Each number is 128 + 32 x the weight over its row's rms, rounded and kept within 0 to 255. Layers, rows and columns count from 0. Numbers have three digits each. The size before them is the row's rms in percent of the matrix's.

# layer 6 attention key, 384x384, rms 0.0303, rows 0-144, columns 192-287
079:123109130098134082090105173176180117125112167137155142107141201088124159163128071137161154175179208147113121128142115156136125091086159156078165091144112093135133150159167141102205119159121099119142111142128080184118157139129148127104134103064162111136091140126159137179111062084175137133
077:137181118102098087087063145106109146135119139193112110132097141142181129096155106155113161085166096097146133144132185079115116140128148166110156088111154120165147117140149127163116126080120129157129115174098187141096119169092099148084143083133056204102085118147158159053117107095135085128
095:167174122175199118129167112086077068090152125090092114185117124167122144123129103135083111078101098137162170105117127164172129129136129083177112127084234123151135109095073056153105169149148174137117111082090092074070136112171140104089136145115120151165136112138086134108150129161099153150
092:160103133137174085185148121073142084112131161242154140104093163117105116135124058174137171100200085127181148132133118138115152129105119107124156100125117121153125195125123122132107143130181129090174193140142121111074109077109176135128099131092155087145098144142078111103160160085168214151
099:085142169170021133091129125183161108174093151141117175134120111128130128130176166094189162127150114099068144168199141126138101109081105170099135121097095144128156080192086095147087110085175078107154121128116116105141109090101127160077082152142111129065107149156158087160104177121131108092
105:138090097169163151162145119105062115089128118142133084139096164140109124153161118151087195120100057106126140149080118130140150161118121114168099170140198117148115121122132125130112148139153213108095128099098136045085150110168129111154093111112126144172090143099105177081155139120115131172
113:074159126140035095092124154150155127191112123167106192115073132180112154081130137149200119106160100116097111143171107110101155130167118158131140142092159148105130098164092096136099139088179053103099101159127116091179100133067153147073156137078118115094112093122147112145097127092140106130
093:039108154142019106108136120186144114138135121152147178143059122136124140118147125122165188111117065131104146176145154102137115157105122165115187195102151140087079118190108149129084114124181101100115175176114119070158124146125167151092138150127133122113078152125114138165113187092177116095
091:059108169064005114112158104132097106176113139143121071158138117120153177079155154137183111131154098148104177126101184127143103115103133154123088138154139094171097158138119157108081134084145157075109169124118120141182128113152139122147107139176156125100100157106149124141105202112140120134
109:129191135135178134144085102153165154138164131118099093110118152159128102109087142106127161116153124088085089085128166108145169104107122160101129089120055095124120126091180184098145114133103111186149135030076122173092132138132095100113075120104146120108130202104140130122095037145087135123
092:112148139127058146146155167158097120142125137128123130166146120113147107088093224192146152083119144143103112129096164102124145199121106071163129161101193155155121174156078092103152182145084130044152131132119102099129139105151177079116140121181085148136144103162127105137133230167120108121
149:150158159143234120103140118096179131118142094122141104114151127098127125139106157128093101115084167073109137112098096144179162133087129101147121086149074111171135163116128134159191142185071103185167134117071139207059138142154067123136102124073150096122176139142157154100091053162108154129
104:140171115165120080116164124098178135154055166083123130098172095133130116137098113090093127120122115143102077119136127135135178077092125131150117134116159169136158061148078131059141102185106162146136142102146082150165128086134146085110104136176109143135102160110110102154195152172097101160
098:172161158090168124203189092165124152133076158150106135083116091119111089166108067115144156120142104115106100157121094182131151109149145089123125058140153128128088119187126142106176104089154114148153164162132120124128132059097076144113078130074133108098153153106101151168158071149103157136
107:128077163156148138193150086099122083145118110127174104111142109094140106129129103139111127188105126168133120141218142136145081166132160128122125136148136132160123059112115098154072099127152158142101114121142089112157148118104102108080190084062169070149053143098082111137157115112162074122
106:150089138078126161104126148135104139151137128124087115112093085127095147140114178087130119106108170147149184128165152139125105135123132156168138145118139130109148069159110161173110193148148150107080135134111133114110139207174152151164220113140126177103115113136160122070146193135191145149
113:133153110114113089124134135110203143114082167131114145142155141141110117117099041068149149151116128182053083115221119150126130112083135150112113125097079136117131136148189167036074125156103135105144123136114107108047120145102142155068111123120135112147142144143111091172153075144098117126
107:152148137088060148171077084113137163106122159105139131099138144160117106076085130183136113126151136154112105129181111125088116142141180129163169130094163135126130112131095174147091110155149141058180113181126128099104128162142169143096206138116097156173114123120132082124163158120164131160
112:184133094124139104050095132099138069127179086122113123121128165062167175133111152170166141108113114151174144098085175128185132142087095119200126107210153207161125181102130068133128127120139124194120140122112154161146112103137110083132120137165142079108109146065168182109071119118098091148
100:139132162114133142118179193132140152151099125116099131144142101124129149104144134147113067140056131170186147116074118115098142112163088097131112173141096124106166107110146131153119109171132067070068088070113075138125140136112128148152136177158145185152150092081136134086134115133169126145
105:150108136102023109124165152170073085126167141105110137147099149089131175109097132131108129173105139088106188115165176085120088131093147158115095107129087127157160134098110082139141199153188115159139154115125220101128063140145139100145143169166077116105064107129110125102133131110142125137
104:107094083130158108137163071112107143163124089158137168163132103165121110148159056110089097169112096131115126132108114105159122102187093104144104108112139110137128106125159145146119142136096131171150180184199171074087127115104114117130107124039174104094164157137089133158128142093119200119
109:082128153116124166132129131112072108086115148095128100135138132164154078099138198090128104117126077081143127135069119123147082123113145145098125190128156129146119130118115187136088097200074135086155105107095162093079145153176161077111137159033077155190159172113124159127112151093155167158
102:122104134154199228128167004099141061124137085165173134112160114061135155128111143137132055124088132149166173142090122128152169112065134108098137123108194136140135132093093111091112100105072131140126180163141104117164162095182133149099135150104153096180162140102121117124125149099158071151
101:168134174164108148159137168157216116142142147114084172152180144161076095091087114142112143108146184053112069114132142147145092115145133126143117162118107080163108154174100133112121126112086136022152153118154105109146118157110158128090100091169147082151135112186182058162118125130169121118
104:204123160165159105131084122080169179098121156120129136085112109103175102196155126109177099131131150203131099119074133135170146122161115155165159139210082162136145114100128132060058111130121123147129092134117095163174123108124100156110128063144115140139111071073149129153112114125150123177
113:154119119145136112159156138147131146151102081113144134124132121158121087155171194157120096136174141242138144126134123136121166133121077151097103142150125195133136095180160118134061075108104087165102165148131118107126161108162210169144116111056100074113112079099071071090165077078109138120
098:164086106099130172087170133146077102127121104178150163150082115219149161126124087102085108154144105101129162104142119173150136090150129156131153082129073152121157166132181148108144142088159111177081192181174153123073098204097077161142129196057147086080121193114107126125112044113134150149
105:139108117148122170106092096089129171146141055122080108143084101091175149127081097124174141159135100145152144111197121140115161115116085095119177102104035139135105125107143164107112112113103092141151090156121122152073136147161101093156101087095201127147084127134117181151121118072155109099
120:178105116149071130146131125163104165139082137106186175113125154192107067114094178156062107159091187057136138161184093124131073101127151153121120113083116144106096136162117084132144112105112109175147163134115146085108103139103164130083173128115132065158080116177158100112171147118142153134
102:119140091167100152099150100105112124154142054162142125173121138068131175123158159097117167141063121082138175121134186126134122113126155169080136107127053128127170125108132072096077173156113140160111159097113121153139140075108130143159154120132152119075131125129159141124119158155132136125
109:165169136132119098121153207122161164105131097071146156092135109118135089137139171148149166097078127129193131131061109124106093151099095128132124176139155123111156133092104130151157121152115120176108099097111176117135124077166138062140048133149095117155134125154137143113119136139144114084
106:163126177123154113138144088109074109097163108161135125086136067106142067186096092121121121111135155160134060177138108094114147158108149087091185160126170091152144119126134214095107142217077129140138179131098111139124126140167107085148129092118113131171067152118093170182202175122092143105
098:133170121157072169124193147134132144171166146082158123151128091080156134127129177132146153114169173163103172121208147116121086154163091161051114139129054110149153101140141081153101150162155121152130135120118127124176134049131121148102136163179141108113083092073107135139105134148146138054
103:150134150082153168124139098120104114131107154138121124117137159196062158120115102131107133093162167113125110057225108144133141110113168146083133128150119084106107137112182160114136128124162111144129157142078109094058122116117118128163189165136194136129096125089115192180150072110134112118
111:133102106112137113103138180171086143090106126145138118164136116162145158125077119060117159133143113065024087142203140167103098155152124103105108127098109112138095197180221156122147128068208121189159122129084134166080145101152118066161100141169115141089065181152136134178128073142110091114
124:097142111118174131112108166169131145140131154144080169106164125034160148133138106136161141089158063146131076115098159094133170168137094094106142093112204093100152150166110137126149145130157121109112095121149132134180123087123140155139166168116138109114164073120129120099145126132115115168
113:088145108145126143131119070144159070083166087110166143101130128149147163170141106131131140180085164139157123129113195171145181109092168191116136120081124134101154216101129092149120108112106168099133137166135125061169151118143079112148119104131087027156140148142123137137131101063136173102
107:083181134094140161084115068107120111105072101147155154127140128128164136161113145108141173124083175124102134110131153138098158193112145148121155128149140116152131186138106118146161116078061129140135135152143164125168160131180137176047138129127163141034179104187128083092113079131130157148
109:092104133090126116147199141178198065078085126153141192131110134147108108153129038106128189162149155134111095152181135156153151147115176125143173058153158118155126115132125102172165101101153118164125152157163153143127183133090076083097115080100157067115099147083071086126164095100145178129
103:136138041128147114148132085165120097133170096123108161134144068107131153145133109092117111148137107123095126115183154136179170079133108135113155044100029150132113134112160104095170120104127115182098118194140114156118103130076093188124118103143134140131164142131147148172084077085100162097
107:106151096110153142087114139085116143089134123171160112107142149169121124123153100156102101083063152118135129220110170104112116067128097096091157147111142060065175129065150113128114130183124158117153106133113144144077109105106160084159142184120164156129128134104150139101073101159139154145
104:162120136075149196141140082108125182133105102100149111122150155206120100054116216151128062141075066104143100143166078089106108119139140102117069163139154118102113088132152230152105128159062139093130112181129137114109136137119153082141130123121121187103179177172139091113126155149106150111
108:113168188163139101113112178107186115139114120055138115139137155091151096118139179130183091112083168142137093118078128182143127158111080121150151127179142188103081145026127066155161148125039196119106056137117141142172130100113127106146090113158110083167152132123154148125089084108096130119
097:234098107113081171083181129123118141095156100192111124137123117086137097082199123076119118121146168128207136146151105120146087158166114146110070158087145136131110081145140165088056139200126092096130151098100122166120116144132056151197142131122122095173115129082084151155101175148160156080
112:067106148094132157106120053143202097150146160157167147122151128173113153116163135123110187146137150061128124153155094066107104137105147167080175070105158079119147127101140140117141150133167134147146169105129120159172121113147120132127119133155156088110119168082131172158133119097097141099
107:170122117128149131076147101068161140153110119136143097142124160095102149104115104089109143100173143148202127140114110180099050075149146128118122097154129173130125133108144127154138107081121087201137154066102096174106112138123067101090109103059198095141153189153094174055116102069162094112
101:114176175082153091098117098114123175143120099187168161117170138171134135107105135120121138054146156096056098151103095143096079142090131115110141163153123107112067164114163129129127077154101090116170064186086146074110076127135140067094126188109179136162110156138184115128085085141089165158
100:148154152141128127133154105138139152092118155105176116094151129142112090112071181142119157170100108107130068122163116090127107102095173139148120160139159111061164111139069160091132146124077131087143139089139116124114109139127154079102170122160148157205157140139167098164152216232149174121
105:137114149157161166092192093098166085156149090181103124166184077114151118101112140152141166151039092212066131168176063161126159133061099138074210146163171154137098105137123136088139134128102101150131090188044157177097143138161142123139108141099123135169070136185160155107128097130093097128
115:185102089149142139120118099135074139128148093094171162145109135120133085150144171150135056152122157063150139128120074131093136115151142105204122136190154180151110122141121121090140130149127140133117117216158122132155128118062122185153141177161150078126164161103106165092161143068136059158
101:091127124138091161082159128109133051146136114113166154159167089072157134105148196185168124135076133144093204155156141140161125104142088146101084120122163108172141116106129068143165173141144145160134200130108119114208124121112115112150142103122143114107121079165127119110114191167179120120
106:126126130132124139100120152116144091143124172126199113159149099117088145122075145107141121140066153108092102135135169171134069157110176145146099188101143092169154179156138049108130176121141151116192115185161126152061154145151151082123147126117157148106094145166137109148084170163165148121
114:043133104124164110104142087148111182180162111130101148193061112100098136122112073172168113126160072183179178166125126103144146093083097108117216102190119138152160111133174154127113102125130074107102104098138137136154152121146154135137142081047161160187133113128107170088123116109106101169
111:143122159140118134117106145125101084100087082117111154093075111089173086136135186197124094141096175148153196134087095115113122102171042162174136107143154207128132089149126061096150111121153131088115127164160153151204116077122114152148140118159121106132132112127158088108139175085135113147
111:137132137124115141162083213150140130109113119111119160161104176148158108208142113118136127081177126113144092107080150148134108135116198132112111124096169115125131141154141158119125163100171150111108129088147129086156140145124145170087113138176134106109124131178113103159119172092080112136
112:106173065136137141133151124067152111135123085113067132106104144090143149149174120090190096129044124199157151117118129133138186134144055117133123093172091120160140163072142049109171131119127114216105095162102126161141145146109093094152113129088160153057127146085187117111055041171126105097
115:182094119101087156107171137135122083132164156113101132109119158092149155190211145137168097185103179183116124135190145095126130122135106157148099090124171148133170113094033178119159157145157099094147152188144146109148165151117103100089113142205063168139162086170116106138143111113146067179
120:131077092100140110138093115095166180127110104167125167109106104164103152161125134118124054222153151176123159174151098104144156094156156114132160153134136123159131098142145132096067129128137106118149154146148142108083188175148142169121138062076126184148072173110139051154153148081100121139
109:136145151120156124099153117125053127127156156129131057137162131145159122141156126132118119109084086074160083089123094102122139133114051170088143082122156104131099118126107145101108115188122164143163101108077138132154144107156124142144067199150142111121147142099099128153085067114065116113
114:144084103100101154132164129146054130124160155145137149196160116085146147134154107175084161093176117106079113117143128154147096123134175155057082144115067148150113133184134179110083189165116123189119137178146129078111065127162176131145186113116161074121114100145112096164143122100130149179
104:187114126103105144137087139102133151145102092156142121067096114107153147133116211167157106117135099159132177136119105111071134142156120096104126111125190125097094145127082140111170123104127093077186028125093120166203153123158126108086082168140079169152139133167138112188110167118136115101
106:099178163105138078148126147146141131109143127110116088090114121115110113132128103129136127120120053141151106131147160128160196133146065123142172118112131102168177131119145142171126106115153116156156165133103113168122140135157136085106066075091107120074166127130173070189073064152143118121
105:101097135120162177095195086076092144113199098181131107150130158148166118172133122103112049168167123173124182120097183175114150103102144110117110179126118134135142088105131166080061130127135131126155156143097092098090146091136150132171130147082143140140099208100114133126127101113133125163
089:168179075093199135159121118104107179102142121114224140078110166116135072160117124164057108160119077115059132154201099132103127145146149133118126123217089173120117042147145112131146152161139104066061075064141133074085151129114181110115068095072081064142177164108124119136113139163137146090
085:127194122125128151142050127140060122149108123096157134162097061129131107124140142090158054117165071130176132117085178140066149151153152176162107109203091114168162135142158101098134087137103144141112106187118117105151156133155160137108089100127134163124108139122170135134118145161092086142
119:186149122164160167120117162070061125080113188107108108114129100122134077170096057132082101101099137135104127136090164147117159160102098148113107161147148124140077121151101173131094120181138165088124071112096107087119087104205085131082102152113143101171115172149158141157078112071102115140
094:119144081130174153139113169103131145109168147130122143097115166038162111171129071195129136092135136138062166121184105164188121128122105121109164175069106146134084077109111094143172180243152158082149103075113113132101126090128114152138098123132059032163166153121130116121180149085085077145
132:170162106128175141156110125102121141092175112127060122145137087058157111186104070145097097140106162137140114138146134157117126126107053162106121167111102121147103096144113138144160152237122154108119114125077116109087134164137068113093133106138108057129124138149125086111078058077088126173
086:129146120107141144141093100134115152111162145102073128106115109083160144164141080117113078137113133110109134093153069146139157105065123131105090189096079160115135100168164055102184150150162098104103103085116109090078118146100089140123127109106061076132169127129114067118116060093098101140
083:102106119107115171098173151105063165126116157173146103131110141159141149106188207103120165120166162139108155120120134134127085135129180155223138106123152133131118177119148143161084096045197135105163187105146173160168156113126157121116106153144120176139081148144122126146147204116117105124
139:175177121157187124186119071090083142092191093104087153082137095108149069163113062115105107145152143091155106132147113133146121100063078141073127185105064159112164127118116112083165140227079134116098108115096113087085126183152106117146128100133080072145166154138136124136115016105100107143
072:095129091132109099073119105114102117124107135149205164141139144165142163064169169104135187129173159113109152085156125131097124110188175134156148138101143143142118161102150174150072116124182137104207200102123122147179192124129208134079120115116096181174080179132120104128092216153071191123
130:152115127168192129166125125150140149079182125084080111108116109114142071196076092111099104177120125134114102123115083175130194154103025155121111182169089182135148102149096105093200164170087148136105094089092125097060100126099112115155140114113058098159184132157113106105109026105134107157
172:104104160120069122067148130089115095178094141140182161158138139133096196070185156142163194124170117121109152127126169119124102134151184118148122071132189093119119167095111150144061099042182118123182124137152162153196180109132182113112095159151164178130093137104151163173138215155151138119
073:094095108107129157075088143157127119199087122140178122107143149159097113169123136160150112109149121122111148137162104102148114134209168129155171146059142101151123110195160122169155163142146131152178193147149106153180178095124132187082119089114066142147088152134070090135152205164097131087
097:185119129137122115128114167129069083124146095144159084095094108110097125108152174133111087146088142139191188112127137125081109126162117050126144129072107145115166082143137141116138177152064145196072124147093143087126132182140089166133220091155120124136109156119128128091138157102103089120
088:133049135131068128156168126095159122150073120151161092111144090121166103164095105132122074108132093150169156175112130167125146169098161143084157165159128141124094113167135135092138053115122105137101084222147128158128128145122140113089162080180142113136140152153121120077074153124162144140
100:055115193120115161158139073094182138097127071121119147057172103089097139109078113109058117116173068134153142120158093154110113126103138082088139108180100085141134177199124127162140091136124137133116148086164081105217171201131106062132131165146169106074102110096107112148149066123154125163
094:152128168125155155135093155122173122081150109121161183129111154110123110128084093106149124064124164134174095095152177134155154172166146140170102143169181220102189147137081114129140134101127107147137084156099132141145081156098169154098107075102200093107100107132149136092113155135164080168
095:167088110142104109076104114178113158125096071096110093091129131208116121129075148121143096157143117122084157201071118078143122130152158116133083088136088073137086132088156147168075095109044147143137129141135139188140166105158147092111164107089157166191103106114123162086145148148110160098
091:117119120083160135074118166145117149095070189203108138097164144131151193129108179140117114085052124105059134120150141112140130126103116177107091106146133094128128171117103228144111146145156084189114182115095104135048146086137153175134089158162141147196143152156140140153160122058080121117
100:109112190081099135088152067181163158122127121134120069133083165144084153114079104126146126141114138086147197148130182175123108143127121172110138190114117153144185215149111143105134129123117110127141133166151159145122142149146152114111114201135160116111142136147147199095082142157093125159
101:169144143091132151149157052140092130147142080137199133096107186146159180095105169123140088131088113126133183145113132119148120123137061092089142122078137117150179149108096126140132109099081121124123122148150125176149112163159161096201077092163145167188111171075083171117106106126127180124
095:146069063085118149143147076127168074170163087103060120155129083114113132077132110137159082106120099073185096145054141083182080166081116155130096119101169145140121156219120145140091135069099139086182133192114099124188150154128147112127219109095111085130150085136106145112137123120120121146
105:165147129135137112110145151114127150116155230108118127111143119078131164195129114119177180157166056105089121165129133189093134161125160152130149125146140130075112151125105131110153169191194151189174133178075126080165056109141127155086116201128118071130147122097134101132157154032143082119
097:162148175139108091123115073079092164173142146174125168122074109160146137097134111131118079115194103116128136076100136104123096130090156190121099128196141172198171172171096128150093105204133125145099073124096138130159126162150113142137157164120105076141093124141196173177171082101183131174
096:074110138194167114142121128147084161098105149145152130143077171102118121174136139125088089060195137114184136101142209168169084108162205175116100186177112149080111127115147143114147165140166121090049130126145101134143128106064135127136123137111069083149146083132155128122141091119172132160
095:101116173100108105136133121122188149146163166143054113176159148107096103108110091159167166088097123091161057133077147085166131149154105132093134165112210151174145158101096096109115112204172164103143101209116145108150107128150204138103121082133104134118156070107146124158110170128205128122
097:106146191135078060152153123141145099116085113138110111184093159124116120069158122125133133136048181097153127165137098137103096122076118078153124094121118154200161124134180061104149127093162100143112161122111117132138182154106090112129122127170167144097147139160128114125113097136084141108
097:109140114152140173149112126084094112130150102127124082083105123158093128105167186184172101124034193159105178160169155149120068142179172127122159099128116151159139094145129115149151144118005136107185139185157134130217125151158131136094171132117123115089133110123149111159143155206162115139
094:112157101111117149107167118124065082161078126078108096167147103149128124135168051098159176094126145091158143062123153144159134102124106101125125140121082071150067148132148115172173117143164108155150164129083089116118098134113125121131125129158170141059108173073105097097122093117158169135
097:160142131104102089125123119158154129138172047073133137127098141084101117154055149120099134172127168119205127087123172140139087093096127147095099171164154147113127131074136070118133069113107142092119130182139137133121147153131116102158162119076133146159155161098137155083118096099146137115
097:138152105158102107109155226113205151135078068173112126160090088187144148058141156188161150104146192159116109115163126116141115105120140140128151064095104123108124152082077118133116115072163166158121120102110120133146137112114128143120104125151071121138079094167117067124152139083154122147
089:123143149121164128165172132187141172176103112170114101163124151134170129103164096086146198156120116072153145125117100169107139141129172165152161145058154185109076196130149117171101136133146121135183168116151112104125145114136071123141158130087166099129137157076066130072127153096129162131
101:197167134134166129181107081179111102110121121110114193113101130148131105143134089134110153183135105090136126089125145197134095137122107118152123163128105134176153106140134089183162115118158161091108134083093086102079163078090103083137113156133072086119116106082191151147105081130088100117
098:113143119147113159155144107125120085144158162129176173115144124105118117103116130155104108150147117077169078147122162121077077139090137121102137132137172128127203151162104122096135146118087161116177145137117135108137101111124103132111113112108236089164119097123151165110125132101103114160
091:028164137144134107113131110071173118168147156138079140101104110159134108139183155128113101107096114204085099126113157092090090132146176168162105147105160122109143174155091138169115135173126146104138090125091110094083134154126157116082137126158121137121115126136183110212128139146108036137
091:124147157121118112149068117131113120128144074122169095090156044160104094124103139093114106120086147167148105155145119146095165099172108157173118152153065131156121128148137140087171167076152144112164171098134118139098133147161077092125057136146113143064139117119121115176157116134134079126
094:175107142156104139156095139086111054168102096151088122184145089125069131098127157156113172097174139178156085115135173108145130161191088170139136096106140196157124160149149100084185156096068162122120146073125100146157122101129097176112161118175108169084144073147132104158141109129113115110
093:084148137114115099112151066126102148125185135117097203083127137145158118133113095123143062099162041082138116156108119133135122133111098148118073156138174157085159154122072160128167134126150144090106124102167097126100107143105158146129128092158067112112107181108205180093108091083127100097
093:134103145089121124179114169197096191134157106145115132159161142096155163135142101103140157119208134124130121104151146112130154141120141165092054113087149133123128138117147088138110183152139174079137145106153168086136132091137165158131152175105121096141117100093106109107175161136127076130
098:137124137128057110141140122135074062097127136124084112148134117120112147173111061153155132153080142109133159130147158115133160118140120141138138162148074070162153136139188063109080041132139077159030179108117128111134136126156125090137079085162151184129114111128164147072098131087171168105
096:114187154151139118122122129112073108117162111191163095142100134119173207103169141160097146137121155163127200155142100114071069137137156165145092132076089054135115140186159119168088162121117113141117125147094136132156136140147145122119153198113180154202166150129134185062111124096116184137
094:133133142114129132117111098049053149088108186148105133093111126109126135127079102156116135031112073124090105111126068117180152099120092109159118176165153104073151132130118133104125091130175119157145095154125176125124059173111150107109165053179160181165088165171087112133132136145129107130
096:150064111093125128131160140100130145107094156164145125144165141111127150160143051152194155080120139154090109106162140154155132129067057125144142160175165142082143165084153112133154138213110128065106093167101102068114128148155124108100091077150084150165116186107173163081138123134136138119
096:145120129189087135110136172106168172193090078104112207138160114135087087087089141130140121196141141165210115123124118135126119111123105137163121179123084124163110119095133088182139070154126093130120117106141146121082129112115139106129154137101113170182090146147207131120160136117088112125
091:139099161103106121136121097095106170095100093099103150103116098094163069127024159137172109134125105112194134122140102125117164167129150124111119155092145185165155178066092147098141148082106147091114107095152208136131193166139128120126190083105121134099124176103115155087095150162117131145
092:135131109080115121114167132141168102188095148098091119171146050105178083177111125133135147092158109082145106144163125135104149133079143124134097160105163130114126134089135129124113076123161117128112124125131064066193062140121112157108130108127168109136172130089143104117139128157153113188
094:098112152142151140120099147127176141161149169113147151134137086123164118137084117149059112125060151110148090156136130128111138140162096139111155135094156112122112127108130182103124128181156128093194156102134166170084112071110147169136039138128134117189147164165103121128191128143091082097
092:136146159056133134093105127115175157139098129141129053150154126103132104097130155081164137156148141051105162159209136149134083100128087084099097199126105127073127132185127130127132153130168147154101099167068093168155137152136115154151125135128098162097139179071089097110094131125097148149
096:075060149114128151155148140133153166133112179064089141146130096082150111141122102136145107147143109129064127088119063139157164181138100083141128168145165103079121083111084144139134158148166117069136096126121100096109138056134093141049166132158097142132129144082087114141140172118064135179
098:126108101180160128151132112146069130195141166143154143085161125117116130181172147103167094119148080135132108107132145118157107143155190188125128164132093172074142095093142127159123111192134088123079116188122057137144167083125154132139107136156114101074189126126124139143179107072078121106
096:135123180127082141101170123132124115114087120161146091113083124160109123135084124104129125128137151075100163113139161166060193116113128170169136145145072118138192114117138152085126119161110118187135170081120183158106122116168123135154088126113195120132163098143177131108145096128083133058
098:084122069117156144109086114209100140090136160097174106177133102090149054165121125102112104110139143096196117099112163147121121124105135132119144142113091181098113092113140122127106124100130178149146142149121152123129127163159135152178140128133111100179138170141130125179130124125112127136
088:113067142111075174154073071124158146103137142083174126125114102092131105106093089144152115103166120082204109143139169120122123093086062087143172160163106143134100093155114156177152101128110118073108084245157169124198142127090190129126171097140140125166139166127078167077096129153116142103
098:139080060143134159110090170159157097189088141067100172156148091125089131184108116104178067144120134186146122109136104140103137092120171166121112122153126127107135123146081106101161147146087124191119125181131154142115117112147083190077117095088142098032094089135172088193150095181176072140
093:156142131161057106164112155163051065168176127102106089130169168002133133097197110141144147131136155145183122158110141114086149137129117071109112087143111048118065118120200123146134138102137152108130158089136092160157138128190111085116120133158177145086106097116118113070102129130145140174
101:145124073136149168148133089134111121137105127113077094147120079108110150182165125107118088125207142097093174094117153120141102123110186173112112175144091106137118114132150082125177140128120086052090102133108106107097140132104121122095151146141111052105162101109150156151151104162076075183
095:149090128112126150122094098148151108158186088121146126101125154108088132105084146133108117157144055088133137158092110192157131099143131070099124125143147126081089164149126192125141147067050135148194140130167133148196111119131146176166162137092167163144131162070061121099198150138127149117
095:074101106153094117116157143138186115139129123095130115195156135225103154103117138157117161088090128206133133135121099070094122164208105051071146075095126106162095136146115146132067126166112130187114173165105119135165127160124155096154159096136172146090066173128078157110132140116071168143
095:134106144137137129098181100129121204086081185120149136119115171141170128133063122093099140137089124081096091146175078121134077202068133150122157084082114128085117122129132162153188120118198146146154140115087149137145105124099146120135067135155154156189079170120090089075118152114088132091
091:086158143092172090141115118114233123141168129116085154158168114077109076084103117120058129095123114110149091106078151090150085112148089125165083140115162129161143140081126127136100121179069169128092131123108144134090147133131196108106106101199136121154155169112067185129124103109157149073
094:128108117154097177166136079111094092158133123102161093123096110210130101192151113109166124159151138066117171088163179144136103070159144088139164171118079114160148160113198150157108171119121143139162109132133173127176080192172107088101152126119164154126147116108129034055076128159115150162
090:119115080131122115147118168148151085125164140140108096152148122124110141157159178169080118137055110134123136103123129107156092118192199134111167117095121098170159124130154143149104119206120084103064104129120203180173121165176110148108107100178200145118154164144112126102100147129087173050
087:093183120141143120167124132128122136174146110110141136146092176151119132114137138112115058094060129163097097139137142126098153026128086098122114130133128138088116108156183116162077117159113112196071179201118052120125139174099115142128123095141193148123190138144091114103162078120165127105
093:148098122097183092120127102149042148116122157107191162091132111150150064140163143191109116129131156117089087151127109151108114165097128142172141150140139140112129139141120139205106139139132116116150132091139110153106167106116186127068107160139103093173151122164095152166154151130148082102
094:129138146141150079164123151105236135088172182125125133171140138147125126112132126129142152128074104204133091211135117104101160160145043129191169054149182112135123130143069081123132149119121205118136123118140106103161123095132142117056118142180149132110114092138131174178085108139097153131
089:185028123126131174082122107115129102125100086139130098097121082077064180155126109156145107187127107124104104142122173095171103121101141151153166142135128119150140138190071189105131114121134151139109138132114156114133142115084127110107117084109134074139151089114158152123151147098111086101
085:133142115119115128167120169133141108067100114129138136104098103174100090125140090095104127118135179129135150098132124131145132119110147130107146144124092155134146128174162130131166099046140152066081104168147122193147094083173141146185076156099121111132139122119198133106138152143113119093
096:097079123094117155072142163102162153104140141118133131086139134167094124150130158115105135131104172096138126125144137139095143139110126097157106106107115145047172155143170101111147119139062093137176167112099116129188096165156115170168088148151117174185142125117083140141135189089146152124
093:105072170183099112173116103163122160172163156044125150144098121114141145138130122115205119157137129186114075129129157123132157112138191111077125158181087134089169077092131125126090104164130115103098149093152106090145179107086123130117155116102135090117157150111138105143173091168121118168
099:153119184126158131067094093119141141081163156176137131109134113140173110131104145134105083129099123158101211119115075134156135124145099141131119118055152138097149122185114136088160134134132129140112147111090159140163066149193109183143151131167124168115103108131116131135130129119151144141
111:041145133119057079102171084162130079190088131062106105145120108098131139106128155132117163183143139138122119134107140150158103133134168108083092135166133097071135142110111058129163170158129122158133094125159139144107165061127127167102093180107083134117176117104130098143157138177101173119
104:063126128176069090124126115155111110178061135091110128145158126123113116156103128123161147113123144164092100156066164150141153117093174133095117097151131134113115189142119064141140145060170123159141137172177109094118169052109193124106039171129078148132153112115166150200157153159123092109
096:062168140162092087095137119121144135205133132147088089162145156169142153158152097120102151118164124145118106169088186104156087142103163181083121111177117118080130130069165067160073134116150111155129153107155106083120142091113140145115100146109129102136130158085133128176115140127098111088
090:090146117107122092110159122152155116176124104131074122156145120123099151119132111117117095165158142134156128164123167106127096136107187165082114132133124064076125091067109137145067147104133159108132125112162113089109101075166187164116100165101117123116071151092127126140133186155125102093
094:181110152115197145141094117090121171090159105132127105118101125095125089115181106164132166145125124098079166108158102132172195097090103133179111101084119112167134138074107128137138130152095118131104154120103158174098134154138104124113122103149187134074109122151148111088137138134102133169
102:145132181152180135113070158107147143064184075116099086118128126096140075112135172152108134127116151082131198150075170118129197180173079101127119092120135116132094143186056144133167166127075158125119063138108145153111091157151119161121185172154125160115137103169178158120120159166132119157
124:146141140126164132137116120114087176121156100120157134129103142119114124153156128142170145127111138071125139125136060116153168129120087076136138105093075122143142134149162132136212134165088070251098152081086148193097155147085062109173104079141148112100138131159131103095131098157075122132
104:140140070111089161139110128140110130123078082114135113118084144107102168101128104164170170069141127077104106070066080158111174139133098101159139081134103097128070102114186139118107165140136110137122152088137159104069110164131144146152108146165090141180121159109148132134135137206157141152
112:102161089152174149191144107148107202064122125061166152142162089104111106148184199139141085124105174122157082101164112151132120138180128072106123080121181170118120112129129103152134073202109092175140122196102192138132159099091150090151147085106111116135116113099140101091089137099129149129
107:102199102108200063172109082155142099166144062110102123162096093093146105099124095125140171117131133154097110164131157117125168165089138138156104072168095021167102160065171128091181144140186099152134092162076159155108135124135119129129109191158155121077171083061162154191091130113127133073
101:189109120120089114091123113054096125192150111147171129126117130142055169118130053133140176120161093133116109150141110107108127118101095107204146082169122127181144133106111131149089096068088110136157181122166144144109102179083094108136132105111179132095089155116120150143132093106096121136
101:186144127134073144118124104163133082136144188089163116091186076132169085118105192100137169167065121130148149139108124130108019176132143163113083136125130058164152187112137141076159096071131180102180142080147117084150078131149145124106134125147158045139132115135114137130131121147122162136